From a checkpoint of a small transformer trained on Wikipedia: MLP 128 SwiGLU, rotary positions.
Each number is 500 + 40 x the weight over the matrix's rms, rounded and kept within 0 to 999. Layers, rows and columns count from 0. Numbers have three digits each.

# layer 4 MLP up, 128x64, rms 0.391, rows 123-127, columns 0-63
459509527462485482548500440493478532420523490480535447498519475539563480501516560563579483466551416464521422508425489552477574503428489475485481510550494491575526442566510523500442473543502478
480593441540495441509497527538492505491555457497456516495486405546479460443502544506505465490488532497468491480465430468475451471567480458496434507516493476434475477553507436506496570437475488
435468499555437456510502556482499473476517530496475492459493430558496483473507521487531480443496490541507414559524465440489487604534523524449419561546488532467516457451549518520441475513517514
541544445452469509474566465573583535466428514495516555436444457548432515513507533548514484542567558491443495501482510528468459488464477411483536497524488459463479486545494512552505506561540472
494529395511501501481466483472486541562500487419447445534431517524528459402483480525487501514474472487520474483559474478473497511517498547493522516427521463479500424472492487632405541520478509
# layer 4 MLP down (transposed), 128x64, rms 0.168, rows 123-127, columns 0-63
431528517490513453516581493530500478508518498561545497463568495429535469494446451507449514481466439447532441469569498525458517568478462527516519547452502487615506478514501574476556450516485507
438495454560506593537495490506491422527555502535509492463543492420530511543594482531527527476535577487436463503527510461540483494481548455516490476477493529430494506543526417503540446534450514
429504505495490492527487533504456452467556484507484570531510410495581543509471525597505508503511452463550499451468573504480523523499480521511550535486492531493491457503476487550549571499427514
500497544485503490533430470500508421427502486479505456474512510525494545440563429541514495532528458536472485552423490569513466465484437483495503513472463491517530496499469464536502487493506535
525495522478570464559549466447523339483513449581530475519539513522514526555495514483501494574524538492523427508556542444482468512494493429459447485521486495511543598529545447418515461538472542
# layer 4 MLP gate, 128x64, rms 0.309, rows 124-127, columns 0-63
508537510573486510512481432459513498557542526548471470447542513439535475544562496474525470505540501472410474512450462403545503497496536460547415471469544543513505476544518487536473448571513550
522531492489458487455490501452511497449500482549465477486534530488509495571467408498480479495531516627453485483517541456531443537431459494558495529531502522423497522462508528517494512483469444
498472463461493513557526456427559538481508489550484480552536470534503479495530574545478490466555496505499537489540395449460494502487486468483585500458483515476541520396467475491521464499547516
537493495510408486454511451436515446529473445497478478580448547517444519513470479524482515441597497540496455486478535443510475547475479458519552530538413447472558467445475443431468496460509506